Part of a small language model's weights: learned residual scales, 158M tokens.
Each number is 128 + 32 x the weight over its row's rms, rounded and kept within 0 to 255. Layers, rows and columns count from 0. Numbers have three digits each. The size before them is the row's rms in percent of the matrix's.

# layer 4 MLP down (transposed), 256x96, rms 0.126, rows 205-255, columns 0-47
098:111161104134107107116129100094158120108159140127112119054083144113101217094121103125116158118109088156123069108145139091121109175173167129168112
100:122130137104112104059165189138108171150135125124174069142153091108107102182114086123143123124156123141120162173137159174161149160132136129186154
098:114107138098157148108134096157130100084080170092119138105134173115142173152145162144106070088162166082093079174124097112131153189133091174178074
104:107072093132154068123147143156137072111110090125136094188114151208153090166146072113165107116135109157120182159079105152161124170129122112123162
100:069089105139143156131126119098159094093137069176153064092157123153170170185147144159153130109139124089152154148116094106166174139175064106178135
110:098139133167177171117178128155128134081054153149097178070158125040123155064109100140122092168069176099160115132116192187158149111142115141166079
114:145129134126106153115167152109132162178165135122146134076140122140170126101112094093157124106145073152128177139115138130080120097035129138128220
090:128120120175129063150119142121098134087152104193155084096152131131098078125123107131135077164086120122165070117104135188088139134162103125130126
091:084096088119116149090108070178106168123131125116154125134112166110079145199134080082131117092112194074142125114149116145142146101075157073114146
110:150115130133117110116092115154130091060111148069136158072121066145094120142090083103141131122172184124176134099145150184115116134100111129092115
098:122160133064155097149143128091094151155154127160129198096114198146110180102123092152144135062164153081157102156122136141107096112121103080156189
085:184168098064117123090156147092176125133170060177163106127161169113106175086139117137153150146087210110086150117117133104171155168152155124150128
091:157202141167095139190121091136137149070168167135088133098129053104152148152136157097084173145097151118127129099145132173126136079097084128157161
102:128180141073135160079084120128102143134095069108068095156080122191105093167141120112204117113109099085112129108073136119174179145141174129142120
098:161132103135156128065144134116118111120077160088099086169120105128107130093153129129141089154119063122123101166119144162175123116125195117102096
104:138163105150084151161154199148130168151127158116162084177114153097143094087143146155133101130107067207102133102148118172138075157142094170173090
098:131131119156064119143177173112169124135139127121076122153170086147155154157150167105133095127092143067126131105178112171171111072147075101127083
106:101141153130110117128066105110115138111123165140077105116150143162141100121179164130066053143091137080157109150154129104010181176096121100104088
109:131127091129136181168162173161116136192073101120172101133122108055157104110134121108073121102142052125099091146164116182113101104114128174129151
102:139139104181127108135150135048166090118213133179095134136165124077139128094100174103111166152153166125146123130120083098081132159156097136166113
105:105168069133118099122115174091109090154139111122064120182093126092127129140110094127171119123131111131083094141073123171133145126120079082153119
095:165144129169119111146159106139122136077067102113132075099178078112075145078150127115153133074173144101146164142108129128144179152195071105128082
088:143084090086121128095178178103169128145082085132076132121082119172071141120126168089141154126117134163091091123175135146103152111133135078110128
105:132131126112180138168141124100205104119091133104186105193099147125079102170144163117121148167103113065140137126034093170181148165138142124143214
096:148168180133126189140143164109113153156160195157121111110119144119128148147136146104055157109174119160119097146119094089109101173153163177110142
092:128103159161115159094092058175113123131197100148137098101121105159135152105125132135078174073134104062132089115099210150145181123159137104128092
101:132146154105079170060102126112177153133144104180088124103134157146080117102094116152118111096152154128149095170176125184118086109120124211092114
087:110157140186117193091144090170146128092159121126157155182157155118130170104175194132129071172114133076167143151073120208080139075094150171159112
102:112165131055157130118142114116171104092082155131157125129123121112135158022120143181111137121117138157104125133145122190155129169129053096142117
085:112126177130124172160117128172076147123121153119106126178121121207160131159116146149093112076100135142126147135119124122123185156200186131143069
101:123154127106148101086104122110181123131157112092098116074147158144100110163118109115130170100166151106098120126090150168153112186125118059122101
104:170078109108187134091158108145112138151115123148175165100138189168078181074080098145108127122125142148060120070095106060181098030116154127152145
108:177131150156045124136125161122160200142072059121109190061137119141198106123138102130130141128125110088063085145094131109122151097102167161118147
102:175161205099077129147128175131088162138134119115173143175103158124107106152131112120103146059123118122085089115133162136174122106149138163155151
105:179153153121144107133129168116158181160092098162094108095153192174118152085135180138177149156110075141095161151070169163073127141141185118137128
095:111073126145146167203063128143171129113115138144155108137132103163123155112167091107137154117136141117190109120180086111142183192148152123164195
091:154083164123154150132086142064162092117150199145131092103177163113157074131136118121099085094097116204157095134158125063094048146147137115092099
108:112167126106136156138134168137134173186148109106124094118140154054133124168171126122116169143162088108056090148171113078086166194137132156170126
117:130186110087101161135113161153120154185126137121105104171134096096133122129180095117142038153143032150091157104140145166178121114113180131133140
105:137145128102185136106130120123185144138138119138142094114098178117120143108102148079128108151106143144172175126032106144085092124184083108153069
107:211121116117142120156145114131134146130147174173156174162109138180153147108174108107182160120126124129113127092119103156096138103095150084080132
099:152220119129155147136127111077088109067154096118193114101122089180101211163081099105132146156167163100135125164079105120096089187174153106142150
107:149123158107110184186128114144128185139123127116112142160093157084034153073083105094105097146140126104088111127165133167139138124161185148166087
093:121142118106103105147143163114193087142139098192114097168161114050144050154166145132133098116159124125145160136101161153110116136117062146103108
110:100106137138095104137155098102164116156121120157131167157164132162160096113152071145145161082118086123152112171162172181213101138116110147176069
094:108155107166148077154056099127148135090112118108200138152150115136144156101080138105129135123129102137101089151142149094112165150131184156094099
125:122179119142097077153143194107077133170152119165177110126113174148075128052118105109130066194115132098094122137162087137154124115122099114126105
102:218147095120141151168152146128119090170085055142144163072085157096164113190138085149157148149107106134166135097072126123102103122155126092176089
095:136132152156144128125129099088149122141092070136133144164163128109101147158182166122142081096083085164124057142080129170112118078102140126102053
102:068124160113078135136095133117128107164099175153096154190180168157095069147096106141113147163113076137136116116133120083071187127120126103134091
093:156153119103103119122165135126121166120148148186052136109159128106177085093150185107086157175104138083160130155166136162164134161078134125165091
# layer 4 MLP up, 256x96, rms 0.136, rows 206-255, columns 0-47
101:140183159094132086193103094132107170145108182129131148107097068165112080179128132173156152165112146101208128091105071093100177172086132177120118
094:159135094111172087130138147170211134135111133111110109157145128204175118078147139155126151129122164125167115129125146107161126130084095200124146
107:140077102119065124122123150175180158131095121071119142154125128115108056162137152176139170126176150111082107127125041138157142099156140071110093
087:142098116134143156119093096125090179122137131175133108085118081104091172129127126118094184107170168121142168119123123112122158145146067079170150
119:164131125132151103117153095144096103105127137068093154088098066144126084115106130118113172048119136148083107129132072114128089156204086051102074
114:155142051144146129152178053151150163113117157134115089118137187139180128161087115146125130113113109163124120131146021063110099076125125104102084
090:154089098140117111165133130161139148091148082100121143162101130135219133093124103126149120176142186144112094187150110143074088091154090156081141
096:134099109147163151147141085105201121131143124121096108095143138148128089151091123133138126107157153122073149189199092137061158133077097127129072
109:072135114099132121140144133103086103094082142074100062141141187149104063108077086157175112137118125131101076120139139110140156136143119131118136
089:130102120104150183106120134149112097096103184118116215103073087087104179073146200178202105083148105095090152109121144106107148176135129110133077
088:146128111086141118061161107121104154122104069222112061099111153152157145123146134141144142114100231124078145125115138069144124117104060126106140
089:156135119085150075124131114110126182131100085127086132136070113107140198107127082125146079158130211118112136132155096150095099129140142137102184
106:188126117111164085121144164143089079123103093154141116118081079174136076083162176139094107082121184092193118083184127112032129084163100120106138
098:155102144121111153135102073155095129108106184115122157139061144157105119132122123146113120066166162108158162091155183173127140138143084108107163
102:176139089039161143124109166171136117079160122123132143167088093109106169114176108158166069102177187113083150080113137134143123132123117126138131
106:090141077119170059115148114104114123097157111165100111121188121149100150120097125127080151151107174143104176120134108110116105178187102099077188
105:091121155089130108168135143119084161065177116126119129064144107113110136106099135099071130118125136171156131068148116089121095141096139143099147
109:097074129127192161057123110130137120143144165151106138137111132144165144109122074130134122163084152119102151122099153064147164132108095182100115
109:163121126126194104097110061143087159160112125176113095144140127192125090157126112144112118115156126112085154105154127135154116035094191129095116
107:089128114145139189157149129106119145081146108060116106097138126098095149151151110092118140107167151182128157132097154082130108032114168129098103
095:107108086086116159101113160135095092100161157118121144090141084121149130042141187124134164126132135136118162127178108096088121133096148155111148
088:091113140103090138142130076067176060119134125119107109192091189122100137182124151150140188123161174117122133103140089088134113201091121129135166
110:195074099117130189163125164169120103119120143102107100172117119099096060156119118122090134138150137134069139167170186083133109137168146142069101
089:127150108064134135148133148143131203134086094065138089121073135119102150092135111144104141057201145141155117121153175112115169121108087108092166
094:186107062097114123120134111107123098122110147145134132123153147140181136108130166200072149150152172140133106133101141100075155122041115152123166
105:116119110123101152117131074123084117117150097079132079201156160143058115116148147131120152155159174174150148121152142098085086171143095072111151
088:157060123090092098043159151184097111121145107133109148127084184107124158135131177169071140145198139098163160085073128129117163144135121180103157
105:087165094160185079160173101107162159078119179146113106109133175155139094127149111157170108153152173132085175140117129108107150150151125193116164
084:151084161129137088079153115122147116121092123133123169196105090148158137138131087178097177144203150095116093162150111125114141090118102138128128
105:112111081151117066128165101138157160147129100148123145091088116155160126106157076087079126149116177148116069163116157120152145182117101146091179
097:134093089114183133078136165157095147176137110176122124164122112132131186141150079153087134101080134175069138118148138097123114122117102099104141
115:189128138132112110119138074149109145130129132138113160121154131119156130153156146074062162121143130152150122116129200112127119139117120102110195
107:167119123180116103175131163106049132133150136085117130191154157161177151098111102168084081135145135109072190129075083144112137097153129143143173
111:099115101103123146141104172074135124106089157167120096120187085152165123062130094163136142169168156160091140048120098125124124157111099151152133
089:150102153095175134168129135106084145179117152177090108146127101075138150173099144133108121103121155163155101153096150136113076093113128111158168
083:092090161119149150148123091134129140139093140148113100169147105133208204132192118117058080067157127153133128161089128154116059101158172092151122
105:110079111151098132099147114112093165128093116084120162187168119058128158080154051083084178110148149154181161120135131128117127119183117059107143
112:121126061179164155121084122116087057101153149119128124134104178164143109108124192104150157092094166169137171087162158113076147106134127135084199
110:125138070110160156140113106195108169161136162119106065091110117161114114155124184190123104139140151127099170088082145096146114133074131118081164
116:123085111139086094150113157134149086121125127110123071164098092113103151081118083195158127113114150150136127144106029103099160093135078156135165
103:162127107134118138118113157146108129117160077138115141140120157138097108083142139089147130109085138147150150067197190133169106104132115149125122
105:077060050138113114185127158143177109115088117085129137164071142126126198123137164170170154114110113125127179129107085111127117189129109154103130
080:066100131088109177181163108141165112165142142123113185120138109082106147106129104131148121067155119149119115091169094095090170127138097119137144
112:085096111148154055094117133157087104118139110183103140174083161152154115110077081123152170139152148141175163088147096118130111131186137131118145
089:108055110119145143124125105116153116081084156090137080119153129168137062081153149150135098058115118145139160144113177121123119168083134173088139
113:111121114181080149119153109115092119109054166072122151108112135139150111060129163076088163096103123107146173082127124111124130075151139102111068
098:111113078120117142166133092174114149155089112083124116151127182108169159131105089104168109069148152163119136092072111116134066144097103130123129
096:131104076105136075092119187143119128148119108131111160197117094125155117168154142101196107107126098159134076103120168149134062116101100137087107
098:116088072167122119147140147079099118167119057132110164149132090117170133096128064158180131094176123122177183133167178078100115147107105079083161
078:160098088090141186117184157112129106145068082179086186101115117080152140127124153114126142105169152196083136066116082072142090124089132154148152